Part of a small language model's weights: 9.88M parameters.
Each number is 500 + 25 x the weight over the matrix's rms, rounded and kept within 0 to 999. Layers, rows and columns count from 0. Numbers have three digits each.

# up: layer 5 MLP up, 576x224, rms 0.109, rows 105-144, columns 112-223
# down: layer 5 MLP down (transposed), 576x224, rms 0.0866, rows 105-144, columns 112-223
# gate: layer 5 MLP gate, 576x224, rms 0.113, rows 106-145, columns 112-223
up105:498510491505498466510529519500432492564508448529478500507482463474480460515490503503473516522488461507501500522516517538498473507456480473486529547528463469462460464532500477512554501509509499501469531503516513508470507490478504476507527533496520459483518503511518527523491500484543490455451508507502494505540472528499523500494489533465
down105:518468489525473489523500486498496516508497492508489504469495510543490506435519486491469489502546488503494503480467506470509568520506541499557474490513512496484509481497501431487495487493517530508526495492530460506507498497524493522525498482512481496517547484502527494529478514507479524499512520423482472478516471515486521485483504515496
gate106:519506513483504494566480487485478532569500488521540479495503502491518492513537535495507496530537518504472542469506493473508515528518500502520470538502487536513549476519471518503474531465482517520476501536466502522505472506466530474478549490471507439483470478527514535524457481516463510524501508470485532499517453459514511436485488488451
up106:526518489520498511524526510437472510466468505494499562489489486482478505551518488504469473495543499526541503451542474459519499535452505498480483531485535500501494516501482510514468514476490535491492498517516494488543485540519454476484509507515481506432506466538496535501519519517493476535546535463480511529509505492517468548493440480465
down106:520440506509519490569463539518483524539501490502521556477506551532478510516538500458507472561504509528545511519517506503531457505498501539502475539488480515513528522538490552462493510562466462495536529499487504494520526483459446530480496537493484456488487491525536492445502499527536483490516446482475484557498561504475479512477515532499
gate107:526499471505510471527503504551483529550491556532494536482488554537498488507524485477501519556489479501494529479494524516519483526525484442539462486475504480478491481494511514470494491478497465517501510473515482511495531503497429521465536492499463503489540508505486527484509517480504483516511485529508483508534477480498524508493485494494
up107:519541521489469523532511499483508525504542500524558449500502495473477512493489527509526553521467452516493488496505453482463475521529490557515548448488504470498526539510482512474527534533484518492489475514483470530496547503511499461503521535558480525507470514515524534505534476532496469516486498520488488541483480522481508448491467516490
down107:519516567500512486479552492476475488500539528530526478458503527495544458521448533528541537520444500495486500493503447511476496498561482553523434488476540521488492509475508505468511513510548472506503486500470479486500542529459474467496506514540541441460501534480557537476506496550525482534528502475485491486532501486489476530468494492494
gate108:512501517537497491501516483523520490496503485494528498490494503495496511447461470482486540516504476501499501483498520464508509499518502456511530502502511466524548503514516503492491509482497535536501497502522458477491492504518502517509470513472521492491512467538491520547536528505550525492515519514515540486463492516523539498531483532472
up108:456443496512541449518480463508546507514517526512488492525488454502525450489514481478471527500509525464488471500543488450517567540468482500573430430464530487464503481501510513522473537507524499508504526513506504498484526482489532480495556515473485461481553546506497525508501547523515520492469464481511500469487479484481513507517495496492
down108:464492471459531471513499510482469526535507551512484465485529483531483471501554549489496511452534506520472489494489518532448528530455500552512478440439484506472513516485475454501510553475515458499501544525505525473483490547501464485481526495521483504521514573476480507507475544522489517529509462496469484538482483513507466461473445488522
gate109:482524499534491458560483506489505500493514497514457461537467510433485506452499542517515507498485489496480385556494480526475472518487487492476474509496513524495501468503507485474481500430522514544499532488496463457486508536499452471504543483459442491483513501489509530492466480534492487504525488519483505496516497504503493506493479537529
up109:505511459486467550494495479502551466506512501519496518472494473486433488490552483482467497455492530501442513486545498507506462464519487518439509468512492479499493500532491491477480505513490558490492498438525537492462469525533467506466491527525458504472487453521510505465481508480560458566485478497528538461469505522505478463487513466510
down109:513486510498522463484500504537498562521478539487472519499513536478567506462452499483532507503508458511525513518462513513513490531515504569551489489479519513512477529487500568539485455516521504523500494536481534486513482453535497452515510530521469503539438514509450460527475455534498509493497499451510517528518482500521478464516461484491
gate110:539505503449561462486500477493492476499495508512477469488477523486485540491510480507519532503533475488503521541494545455469512464529496493516491506473455466522503503521532507474486509463509476513466512488529473489507484508523501522501435517493482494484489440474479515510534495553461488491472481499557533484498538532482532484514491531525
up110:477438498482493507474464484534548486467541460472545495446517484533482486496483489507515503481501553483485509514508472521489533528578500484511454463452532447497479535501492502518478483530537488531472458520499478501530522474511519473475482505524494489482537464497482524485529531506486523533497480493512455491544507503459523471477494534494
down110:472511504513512508497479535507527487568499480515479469510504518479536465457468462499500457518519549491501474497504500529474485522519470506503497509471462464519452484527452499477430489519533502527475440514472487486524536528551478468473500472512530533540456454519482535514492496489487494541521446474490487512533525496490495476500518509510
gate111:501463500506460505533415505551504488489478518543545488494495508491469528502518501479467485504439499531504470468512541479538508503537513474515530531519502484519475466519482487507461512479495482522484487430481502481489470523475501541474525492480475465478530517522502540510510467518519513548519466475548510528484485484481506505497518496500
up111:510494518498485463492493474476540509527535506428493471515458477450497522521490503462476472504488479487542487459444528469496559499494491520505472537482470519475479466450509499480502481477476474496487519556476502497526516501461501509499534494477493451474481439496472476516523474472434471496477522495505479514508490505499469470507513487525
down111:486499505496490456505493499528519459463511513493490467470484461481486534487476495475431470506527426517478515512470533501528517469509501484539524437514519483454480501502494479497496519481497455521463514555484498520519537529473509485520521484525446532505512472470537490575500472509546477567498522483540509477545513473487460505485498493495
gate112:471481485510508504484474514521504518502497506468493504512527521450476483506521517495496503513502493490483527437528525488444503475469549502519475528523500528469495468479474510498461507497498534518496565455477499517458525519490505486492512520503482510502509518495536498497452528487543505484529509530490542450508498507505519506526447538481
up112:505515505514536515461542455516487519495498514493499498496480489501480492466472449519482504500562505481541506504472464472519459485516505495509515473471503466499498479495513454559472475497485460547450490529464520499501527490558486499520550443506534431527483496484545499461566509515469455489522497477516502493495490496456478511490456511553
down112:502545495472475485456462477475511515512485472492503540490477532525465484518498498482521466486491477547479528503479485524486514516512481500508477472491514477501467536529511486481478519491523525529486463512491510497510538480464479485496516489505535479489467465504501464504503495496509461497475464506500493508519510567461468510519547516478
gate113:501502504497546510521496544520504469490483530482509552449500504516470484553507481494516459494517486495452523516471588474525487526509452492480470512500515436468468516436508474512484497517477513514508512499533493481522488509484509502497468497512550497502498516476455533484480460495483535508513487520485463496550528524481533496477485470541
up113:532513475514499555512501528545520534474533472487522518517490480519519541456490565483509490468511527489526494464476468433515506511512526512485477545518488491448456501487460492527473508516474537503481512480530466473486500516511483481508546461461501543529502485512525459474498490489483496450487495469498482516496449509486470463503515512467
down113:521481484512507494513433548538520496489452482515516465507499451471501569471444537531509528509507461484537504500472502450520533499515519498490481465504509484482491481503533512485517510514498495475490493463500518462519520529520492540541507449497466562465489552471495479508488500473481448536445539536453486514544508503500529512501465444488
gate114:489483494482471541497474452495481502478490490496500520514515510467555494495475527493569486490536494510457513493498554440511459477529513474507518517491472548492507483461532519486505535511464549540514532505464490470531531501503490512497479484509466528484512512474489503512506493516468464476521507530491511508535493472448481490485495542479
up114:531535518510457513503523489482479516493508495485503470473503513487490462519470500555423497493484466524519496501502486484462475519481498546497472534520540498497474475520509504513486531521503479495515499493503523496487513500500471513506501481502501465466462487482523548484447517555489514528492492489487452497505509480448459485433470466478
down114:493491450509462523523479495494517470464508494493468476533507524520547478505460513509531493496489447522482470490490476477515498499528522523525454483456547522491543523502511514513503492464453517543540510465488542554517504505533449548523456480498523508475498526514517486532540507520508495506493501505500520471504502487494507501448510580482
gate115:470504512459528471541489488472531516552497505477522561535498516480495486552536510507524501535498501494515513523518501495507532494482487519463467550507493487522520463483473496515511501465532484516500513447495507475498512495517491518531514502502473517520500540503487517497493535499503477496542498500490495532504489458477517532500494467510
up115:465508484517511535470488510469512538517506474471475497499534512532546538510478512523516455466503528504485502507467489527557501511509466541504499492521512510513481493491485464510511492525525513459461470482466510473514495522502511461527491510498486526472506485507482493489460514486519499536495568483541481469525494543519470501495525504498
down115:525467485530504503468493458480456522461517488506477465492490521465486491485475517464502542489487507492516543484491513491481504535502493474537489486494474516487488519529502468500498530509488479473501488514486511534485501491514445518492495492522486520507481507516520526520533474513503513486485498485500500473547507515529530487496493484541
gate116:509505507523552535492493525527511487493492510515533522521495487490456511488528435515479498507487486471508486444506521533498504465480494462511486528509493500493486489489517549521503478495493498504517485450453485504500514517549476477510470516507463527497474494496502515491485493483445457502511463514523469447475535483461465485476493515471
up116:490468492503483510529488464527502497518496485496516490533524477490499506534466475479524514480497496545471468493504494485498511522528489560487450499469508524529502534468506528509523476503500551516507525488487509477475531512459504451497511516483521494528472512512467478509505472514504478481493524525541534434512490504554509505536510532508
down116:506488489520525558484519519479500511469520497499467484492515506516495510528491478491521504494504504513512493514536492524493462497481492548495496483539502518508475469448516487530492530454530550479475491537508511516516451513504521522524504456529529475499556497485536483515528529550483490527525484524550521467498489488526517517488554514474
gate117:558503486551505495462540479541529466504491512538512489498479520514498486500495483487505502480494484457492474508540541556473517497523486506522467542511496484486513529517486492493482532511500497491499525471506503470481546510440477508481552502476525482478497514498509479519515507504489538524509524528480512467548459504533531545491517490459
up117:463470457495516512514484506484529477503493470518472504528456533507492512498487497479501482507507524478470484541518518520474524467499488476487476513504504468473544561501516500503478505512481471505498476512514486501489521500474501540488528471543483490491532523502511483516481523467479501504466539499519485496563487480535501523550501510527
down117:506505538471509496503483531505463496534494501487477495486510489508487506510507500496501522459477461559508482486466463502523476492481509519520506510511478529523478459513517512497487502487521500493510514516558528551525487434531516552528460492539517494507463509503440537512494502497532493506503506496526499507450500499510469440497464499503
gate118:503472504498511499508517495518460505451502525498478488527499543524508530502486524507576518487506499525473483494478483517483475500486499506517492463512506520478477532501551470539514515503502508503481495531472451483492493493501488466534482494475508480528513512489519511458516444514489529486514453551504471534531479512467506472419522483502
up118:461516499510494467533518489529495494492452493492483506506497490475497506511479466580511513489509512468511493510493543542513563503487502516525497494504489550504494472526492513546513496448491466506506524471542547517526518523476473531534501458489522484519503480508522501520475525529487523467482515456525524522539489487487500545491500511481
down118:487531533477496523510467529478505514501543528528498494467531508516492462506478497508414504486476517475551536503484470502492471503525495470518538535525531514499476476478469514468519443467501511435539540543502510502473505476506480499483514510513518526506501509473531486567501501511515485498536496478500451454546496511512495565545506494509
gate119:508518510524485456495494520516561520503511498501438522465490505517463506508511521499525519509463438511495514456516536502490489517499471448494522506505508479530523479496521458508501534475521486476528522506501519523473487496485511453477489510489486507515478518473466510521507519514525493508466506524492473513508493537486538526451486462511
up119:523485483497498529488507509485514489526462481526520515509539505524518518502520494484463535509528509464511468522468519500553502528497510531471555485522510519532473538487487520492494507483477511524525484497475492502481511498455521486531531519491490511504500488496468458473528539468508523509465456526486454523513515484441505497520498496528
down119:472500550484462448465481522519516471509489473515486450468490516465535527520533477518502535498497452476506522467480530510466504473489522473473494484522476521516532495519483478477497530517512498480504520486511507524455490491476502483538473520484497496506506540502475527513528519480507486519484498508498474478536499511530490486500468484551
gate120:499491501495528533544480509495474506522489539508510488502507539479512462494514496468549479544497506482463538501515473520492476493484515467462512523478472472521511530556451532481518528467492499543511505505511482496479531512499526564446500523496492509487518513465507512495472532517509511503530532512492495519493468487490498508526513485521
up120:541522458532481539465513466454491494478523465497506486480474518491514514485503473478514535499500481540541481500517486473499506480513437496503544486531500488484508459508513563469466514462499509462492482514444515477518527512494545484512563497477484460511535497519498503503439476514513469522515525506482527522490457509531506478477502522496
down120:493578479507521518481521472468502494486460491489487512510490500443466481490502511529502481522484471502494517481474493505492470507484469533536500508476468511470457568473479482521491513517508475492522515490507470434483465459519503523520514518525489547498501553512487529493528512525524522517506496493506543513494518511512508462481441527496
gate121:497531509512488541506497528500546489494473529464505527547464500491459502514541501506464525531455505542475523489462558459498509510515510484515482518470475498471466496486511530510505491502504496454495436490513494456452463509455500443481523447512501498437469450487512538495493468495531477508468534501495485512470500528503482521507489483503
up121:487508509502476499493517533512503512543509481499511473450528487514507498508522473513507495500498531494519544490471437480492541504499479495494509484473509481508498503467466461532504526530498476484497510488469485506454524478517538526507467488496509520556452454520488557522510487525493522425519506510487502488514512458487469480493475467505
down121:521531497489531538504517486514507516521514503501469516528480552486488506476501522518495480473531495498517454532510535537493452499502489490551471536456465487500524503506486523463493510477544530541517561485528529526527489479492469517514522534472510472465508522522494516485522515498473537515533456462518560503538495482511483527512491481466
gate122:510493493489522498490456499430549501487461500484473502465509499477483526526476532499501466511524501495508497502514492432493509500505515485475452540446486476476455517473491513494437514502498521497505484510500494464499451500503459489490491517490543481493490501528481484499500456533495463482529500471501555504470489502518519481512514494491
up122:517489491517523483476471509535527511502498488477501476479474488502533524476449562478523503483443487537501487456485500473509516511499503523536518549542522495464527478482562501500482510488490526477476473543486501526561467493541482491487475467533456507485525488475517496437525495504495532505549488524523472511483502463515530474497522515532
down122:477517522485483511499473511468510460474466526514512466488491500505523510540492468504529493514505507513538518494507484479454515482514498459499447498467483549478458549478481533521478542487479499502505524492529493508455479515444519515482479505528523534490483480479501532500474503507486503496541481458495557458429509470513503462518512491487
gate123:511501527503533511524489519538534523486445481492523480499507510482438520472470475512491502530552471463504482468512505501529481471465510509480510511533508460444489484524480515501503476503507543517515533468449443529492468461518480528513569519521481538495477449464520539522557530488481494471500475510511505501477462504517538508531505503475
up123:471525471519508518466494537516478490491520494427479524500550480458490519448477523490498495497483461520487496481501441451489480488474525467505435488539479485471482505533519537522465502469507513532507513564494520496535506503498508494511564472527530452538491507512521496480519456513501498521519519477500496515459490574515472509486518477488
down123:484531466516480467485519510466505488510509489487501502523499496501509511517491513509466563455496513545488494462501470527516528513484475449495468493520471528513525510559550511473544510532477503531470493564543494531479516504536512436479492455475465515464478512461472448487513493552486470546512491476489508490490483455498503518505483560544
gate124:476480521506532514506546519469458540513493516500485503508473550500471496503472505518544494518476507507500509507484477570517479517507516504490526493505490474461488553534531455525479512541510467453520509509498472517465530481497467509475499517483518504526516478539519517512506524510482498498490498508493478501498488486490457526504488493506
up124:527527564535512477560512529492508481518448483517504496512521471488504503492557472528516487473550459461492504489470483496449499522493525511453550484486519502478488490480507514504500483484498507494508490500461503496476516466485483510445495526494537489457456419496516482487504479517460484533474515483522516494537528492457480505471549475507
down124:511505466513545484468528516496439520533490471507467494510517509502540464498486505465510481548461487506498508537536503528484458494503457496454543503530478465488502526514471473532484526495494499459526537522480480460442533475459450461507496503489526494495526506521534518491514518486507520511479485487487464465496487479504455530504488511535
gate125:544496489481485496453494508517450518515518522483490477473467514513489515490494503508541542492477452496497468485458486482550456491530533540507479517502490487507523495502505549514466502495476497522536530504461489520497515514531487454487532513528494471503452475528534541472543460486531548531514464506492510489472480463446496493499475504481
up125:509501525496506484481538485474473451517480478492508443451462490521508507487523494528470515486554472494482506491497511546472490505459515498509552502465540517525483536519473444476496486554466491502440502509501484531525507469499504502504489532498518460518519445481494547486515478511500527498490500478474518514473532472511442500514485463481
down125:496478530527497514507507509481540485422474530481519502499480515484472522502479521482468466495485483496502507486521512491469532450497479495489495517519483531527508493510508460467501493505500484487506523496524513468501483483459511532506485478477512536533531488507491480530477535561498496492552536545496470504543502505538531546511499443528
gate126:493474533471538524518467494564461496530492456490492474486453507516462472506487477484547517527577495482485484493480515471518449472557472475528488572507562506514502474492494469453484545528472538534485491467500491475511482477511517515531486511539524496482527462485510542517505509476509514481504494541504502516500496509488501494498451522478
up126:553488496518492486499495492453501522438515491483464528512505538486497522463533501553536536485499456524524540495509537479473500429459489501538530499475501532541470477520539477494487522494520450469497500563458475541478494503456513509475458488479507461520475527521483498506528494508498490454512516517479496480483518509486509490503528489494
down126:506537521520492531504494515517483511496525480499504476509512521526460536544517489482489536495556516478499500468499495512528455521518482451499485502440491509489498475501549535493469491492509484450543485505518548518468501508499480513503511525481456469516508483459492494496497466504506533509514512475494455480491507539494518493431471526514
gate127:536491515494502489496526533498549495515488504490466517503503540502481507487543503525501515513509484471507488505512489494468463485507514411493471481545482524524479539569536475454454484493522525535530533452462496503527482509491478524512500527486476487521492476495483519497472472537499489466547480557505513476495527517529505534460482489500
up127:489540493541537468503500498448483497559456528543498505531532493459513476490534518507480502488459503520429524451524504482478509502482544534532493475476501431471538522494477502512529479532473505499501482503532492499508542506513514505496481497513486496517458550478497519483473501476469477498494556458534456481520478461513521434529494497483
down127:523528530500520462516471519507513496500489513507467511489554523465480507477525488531514495513514494531481469499529492517504520534482512513504519479531492497514489490531475430463497476452527498542510498498480476536517496469487475502543534489454523519514493500457489529485489494480445498526491521490496477553520525507482494507496510510521
gate128:481509538508493504505550543509489451548460504517495524460524502486492512510527465514449453531506494486492484505478576508497506537495560527511494485484538523505489468515490466493516518499484523496521515496507475485516501503487459490477522495501528520490484502511493519476468510486519544468480498529518499501485503485529490501530512507493
up128:497497484484505475478505494555469534468512508507503540518498531500499453498498503499486448532536513445481471501525497474491537544480510530519501439479555511503535509494521516494467491462501526502480488489445470489489501486551492512501501501525462515552480489510531487480540491477514523515474538498547495530513479468496518503521487513480
down128:524501519501509510517495468532479502475470506499516490497482508513493526527474508528492485529482466473546466521530464531506529445498520478485462487518533528494519510516488536499495497483504479499515505532488539490496491484465526513502522460494479532557497522500540520488515466517516465478481505495523496478519432535489499509543505523477
gate129:500448577509508464488495502459455462532478521506489472466496529449500516538483545506548518518494465464530513494509467481545455483497525494511495469450460487463487503492561480448479494521463472508543561495486510518502486492497504502505456482472497517463493497506527511533564481491483489459497473559468500503498481489482490503473472503500
up129:498515513523477492497542500491471487495495509484544473493541508519471483525488499501498535484470511521487492472509473490536453516487505543491529499483486495485487512501525495482506442531496540497513488446446523498523486500511527456480535502469498525487493516489481498527480461494518468504490491467472500462492494508515504476449516456485
down129:492517512525521558472511482508485473537529472477493526507495531510505485531470465517529525483565529485520468533518505526527514500502494519475506473510483474489500471520503460526518520468517499532471477449474453506527533474515515494521492487533502474479487485491481539461529500472534544503469508487520480501528508496513500500529579495519
gate130:497466489537475496516475516540539486519481515488480462514545523520493510501504493574492498533452507461506496505493493471465498511480460476446482502459496464455488525478562437512466474518512534522487516457456454483496517514501506497528461498468492557499472443509511507493464487542455460498506478494457483502524530543479514525501527488491
up130:538483515505527505503486491459508491519471494472501500514453522495474493491493512473503516528504489480512555470527512527498465530531464466511492501468486482532521511512497482504482481506497486510497458494503497490546477508484542483484523499523444471518490477510491488508503489505532514526511508499475505514512497442519428457522525515504
down130:483521514514513514500503503506474457507500487511531523502494467507518506520528498533488499456484485537516454490507489503521471532505532526494498484493482506534495502518525542481538483480520490479443538514477490518503539490493499511503510492508507538492498547477495527546532507462480517488498504479501582496505510526505552505503484459506
gate131:509499531472539518495476472524489504524543534453494491501483494474487523507500537462571465526536506536498541506488522545481469516520521474502489547486474453532543493518500514477511515521467523577518523511483531496488537487454510476538513474509505510531468522537533510532503451519502492482508513536468498501477486467511509490455461490492
up131:509503513518501520518495510457508477442480477574544523488535529540527495495516497506465463501452491491507490477490556536465566501507497523517506533514501500517463503488512506510516468477517500491506467495495499501552503508560482484506486435533466487516525534500496483489477476478518482532530493515485520515540495496503482505530507514510
down131:482473482518508467484533516483524464514536514528532485528524513531510502473514509510505508492500535509506549488470532511497495472511505496477499537507519507478515512514481469463536506492453468525496494488507530516482504535459513526519512554515474456438511537526520461444511528570499497495511485509504472521439500489491522509485492463493
gate132:529508488517525530469456510507488459504515470524531475494494470484509493448510491494495504523498515447514497448511498492529447496478484514521486515521530489484481435516493510504509472495501474524507493504486449497502454527493498505504472449487492517489466426486479524500486503513447469484480517504513478481511503514495507524523467496497
up132:514486479494480472512504516494458551524499495537515516474521522507479502515460490489524478506551507477481548509502504573486486486485491551508461496551504510554493514488518520505474542478492502510448507490519523512501518510504530492491475479466477479491517493516507489521503503541549504514461517547494473523481508546479479547489514530480
down132:520489519504508498489477493494478528483478453483511493515471522483514498443508480517472459508508542494489477465538510497562505513505482525556501492543504478504513481558521566505518475522542482537518471503503517479530518491452517506468464473521501517505478479469511467468484502499462518486512493526498539510515514518537488501472471507478
gate133:545476486504524501480483489531493507489530526487434497513516496484503495512435523475539526514487469504516485470480492509456524424511517430511419502491477477470491518520548488498504467516533461509468526466507478458502524527528513515516499491481472507526508506486497498523497454567471465492535480525505458450488497544508527523460471543508
up133:514400498460535465477502476539503487505497480503518522487512494514466510492432479472436458517508444492517483451494475470505476508481522510513534471485502450546495525472472527550504493464500501539524489497474503467514502526497485508529433483459499474491490456500492505477545519527495481516481504542512513526478496487500539495487489538479
down133:529501508504504460446504477486555488480493452476482484507513469498516544553507441500452489488490507523524449485486474487490452494500536489521467509474467547509460485469526471517452515488510524507471508504515523492508518509501499571523476510479506494509521511483494518476506509535507543461506523502508500508511493528520519457490504522512
gate134:510530527497482511507563556509515480486469540480498538503482491502487481538455523519506515521512464493522501480520479531497513484519499510528519485532506476462459484519478476510514486480497497524520499458450465507467518486468499480490496495465479515499494480487466536505486523476500495485513532487498488461508515537492464512478476485516
up134:506493474470488514493511499456495494474531476495474524535474496492513509524494535500542485494492487516499484510540475465487486470480486503469489506546490526496466488531472525509529515487514470499528502511469482475541494505534485526465525503546522486496487496495521490519510434520502486483476477482513503503476542476547495495484558508517
down134:442449525508503505466494489526472511486509458524497496484516516508527473466524482477508488518449552510504531517508514458524509499505524539506508514472505482519536522516492520441485542435484519485488495539503544554511489524472464485481485525523517469468508500513542526511516503494543469500485498498537533510473491445476540488511531533496
gate135:513516495516496467508526542521505477516506523477490498499527519493471477509522546576512483547478400538493459466530516510453498519505500501508521510517509474369515505453553487499481525498474492522497506514527491452522472546506463503507469466520517489450488541466505528501482511482496484493516516528517508476485509513531515544497503494514
up135:469453538484486509463479451495478427494488483494493427534504477501465521531517512530528479514513518466498502518511503505476531477537474550510503502495515531447538516510518512560487497509509497519535511467449497535509504468515502532499482509487491483512510478487493550509497521463493535500523536515511480514477507502491488501475492498541
down135:500529490494432511505499499455472463487551475490487435502494509446512533458508457484533463494489492502526503515550515520493507499508539535470507543512511526524491544464460503531514555493493526478465498498475535497522526544509519513542553519508456510494512521528504476441469505504500481510478511502507482464557471507486515524480489501510
gate136:533531477510521501524479484548492514497486478495524492541486500505502498471501502526499475490513486452481495506465499528476542459485480477492501485466521532493471505525508525518487457449488513480458507498489481494479488490481466494526521498504465494500527531514518511516487489541535513516515498514512522495510479490507543463521523461478
up136:493541495477485485496493483471476498514484473456525491526506542523512512520447516508558477492479488522471529532469529480494458481527474495461527512494549506498485516506527468501515482533461508506493476493476493510492494481479506454496496511517513520524504488520498507522449489508482532480479513550485435510517510465504566498484501505511
down136:521524495536522478475508540521528453515473538494512550504503474465501498484488511517473489452450516522534485485499482516508510500503530492512465488539432513489463497513495512490504494494468477520532458468540483503544443469529481475474487527485512513574472495492529489504520504532501525445500503534474464432485476467481490521470503498510
gate137:498472484474521472521471479463481499530442534527527528527471533541474520538527527462523522514531474512492494496481479510510516490495536496461566533525521468512547523505503442502471481483452519503452503460525493448494479485482461508463504488512475461484472499499483546510489455487511542507480525500507551526545489522549500505541538481476
up137:473479506478506530527472474526473513446525507555506514480466489528499511496485527499517471504502493523517533522516524477481441482469506507526503483529525477497498491531523494493474490499488550465433502480508523472534497464496499571511509421470509514538542490485469536527499450502519501482511495524518471512474514547536485510495544487469
down137:523481484542510482483487506489478491484533545493482487502522462534493482457484539482490485496475476498528514493495544464481473512483475466507480499484462556485480476491519527504537488508537491497472490493479496456466565477487493548530516486486502521504524534526498476520521452533530483483511451498476516509521504505459467487464522530534
gate138:480511491511507487497466467501476488492496479456535474526485520471481509523500504476535551538497507523509465453500487529456457499458548481516504497512493479469496474531504471469477506532433497531474528527458450524479499483493489484473535510480516465451494506526512495535477514489494497465519500485488519515504529524509493482491538487482
up138:473512441508484492513509468521489508474499510466517477541499529473488468519509527502521530528526496479488512516545465530486527523501478527480516488506516510552480470531513504483491527507529470535495498552517509502514560510480512527505528522516480528478520490498479519480460513534465492450488486487482468526481508508505537503498538533480
down138:512492528509506486513511491486512474479451514456489488546515522435518475482508469509467464523478485491489558514523500499497513512522470528518512507488523498492533519514495496481474522513481543460547511496525548509534536493482505531493488514504460564482472530480492494486494500487469524547511562510506513482464474508497503480522527466547
gate139:518480491504500555501482483465487496484537527461496478522479503479472525488485535526526458514482503458471503542516518488488515484518517536533478552503505492524513475488487499502506496528449554459494534535508483471505468508519486508517495489522517496489498473480507485531510480475471466478503517521512500480515471448544491474529517504441
up139:504478464499508502524493479521512519538510493460513530492532471506504464511509474538492502484498499473493435497521507488506483526488502502470496499519477529485501496474549483518462484473486514481540508507532510457539487495519495540483499483443515456466496465529487503488507457518518490501511523521469517484477473517498495473463517467517
down139:498479511514509504498503494468488519519534499476496538500489522459505522504497511492500463540491497504507493505468510486478544491498504478510496504471516513495467540491477501459510489521514495483464559495451478488512509516488511488527493495539487500501521470494504484531480504450460495496497509502496448486495473473494503463495496514461
gate140:516533490489537521484467496495508513549494473480485527482506549518505522522542545507497522545483535482509506449506548493501504488479521507491524488452549493549507448516493475489513484488516475516510509513492480457491469512520465499473482501515533505471531534485500549486500546493457480536504498473496468488515521552472547498505493501502
up140:499472471492527518547535514478494519494493527483483547563502495476526503532496533482509502489501536545485492510520500497504500496552481527493569509485462517462501471503472506496471472486519511477530471516495470490499512507468475490510495479526472478480526510509501486507459486465527490471450481503495549490502520508509488512487520479491
down140:496454506481529501468521488513516551498530497505502473483510507506455485518528485443507466517504507538491487499446510504500489475526518494484505522499517455543486457551496507541475496494485522505541492491522495535504431505485563510502480526544476490473581479487506471508513490474509509521522506472506459481491526497495485481464515469483
gate141:483508522514493521489505508475518475509507505475506470544493538493471520515476556505534532479514546481477462517449515495519531489497474489481477520465494508488511524469481521515480519514482545495518522574518490457498479521485490487489508476510525484490473504456490519506475470469554512447499511559486490478506510502487504505497517524497
up141:534511510493543495514546512514511488467476496495466485506515481483486539498531518471516496524502483512472468500446453510519509494516485543501522524505523503536509506480508474502471491510459495542483478472501478508488484511488442515495507471500506526511485490489523513480513460527483572491504444463500516537500508474476509438488526502579
down141:494532479519509519486538504525495467478516506510469497514518510513510494493515513538505483515532489491453458503499491539517479518540503482488503477511457526514482535520439474507518491481519479512541533477446530462505479520512509511494513498474481461517487516500476459460575523476565475489518538488499484525505474518510512527522555502503
gate142:516466532473505462526472524518490535488491531479524478483534496522496494532487484530496486492517473518491514492515512459468459461539507494484497486494467470469476538458523461487514520513464453498500511519506518451446499491509528458494497495478491518482515552501503517482484528529524468471548490537510472478489511495516506533479497518463
up142:505495506476495492516492473513483491512491481478485493492562512517535534515465493507499505496542452489506487508464514518564489462465583496503476541517509487479489434494510521518506512488496520492521490540493525500482485513469496495515473485520554513523487528495515470499517514495444548479474486548482495508501481477518551506468504504497
down142:491471506486496470503434478524513489517496516484448496514532524528519504523496516520507487501533464514512473538530490487475461464552520516499444510525476485489536559465529472521571499515498486542509540489492511482487526521502501494521522560525523502466504529516492477465504548514516493456529481494472487528482487468523510509509492499460
gate143:524478504506489463513456485492441524524532547493477523513523517455494496520470488503529555544523470469502492520492472481518496472501515455516463514481503510541512509495490484459499510515489510542479502485476505470500533498482490483469503500477486516476493498487527527539527486500483493515509493543508510527488511520484516494470507548506
up143:457535457507514500556520531540518513522511523510539506514546493499496513516482505529491485484483495510500459522483486475485519532464513486505525472495536462507509520497526506495513544507454499498547512553480504494501495490534501508585459518451531483514519501520486529506523538494509529480448474529489482466470479487506544511482523544572
down143:473479512491532454502514549503475536456503553511507504531488494507487531525498493490523502484539481490499486535502492520556468550485457482473507477465505486529504503547506495451484513455509468494494511520497515520541462486481508458520516516435540528494452506458554547497477497495497530531524486489469516501527457530500475463501513533506
gate144:490483507512494493511507499467471510507505516505516524531535515516520476490470520475493540515480537465489521514516479485488503491494547494475512479529544488487508514498473477474508481501507482526510514516521482494516481536558449543515518505500489508482487495520516504495469512491521469510541515510509487509483517535497504479504515516509
up144:502516495514493482514520524533516495524453502469507497481515480483483508510527496539504524473511522559520516462519501513483506497522504489515501490488482463461473475524531485502499515537478521497499490474500466516540540501496499508460526483510492509489516459473468508480471501482499491546490507471457458493549509542468501491545492490493
down144:514497477490481496513498474491477516495517520471475507512495516486491504498524536496518507478513529515508533501526506522468483506482542449508510504534491522475536546525508459472493526477522482533484551500514499521484557462504460524507495481490487518497506503497524464516480478508545495512490514490502478482495501541520440520524489489494
gate145:551510532476529513495533534485471522490482490498495507490477499552493509527494519483518537525498502501492474478490509541505507492542483501475492509497497516475482519533512490510515510523484479465497511510448510515477506459464478472481523529474482489520512467476485505508503517522513553496493498462511475502543475545510453512479497464514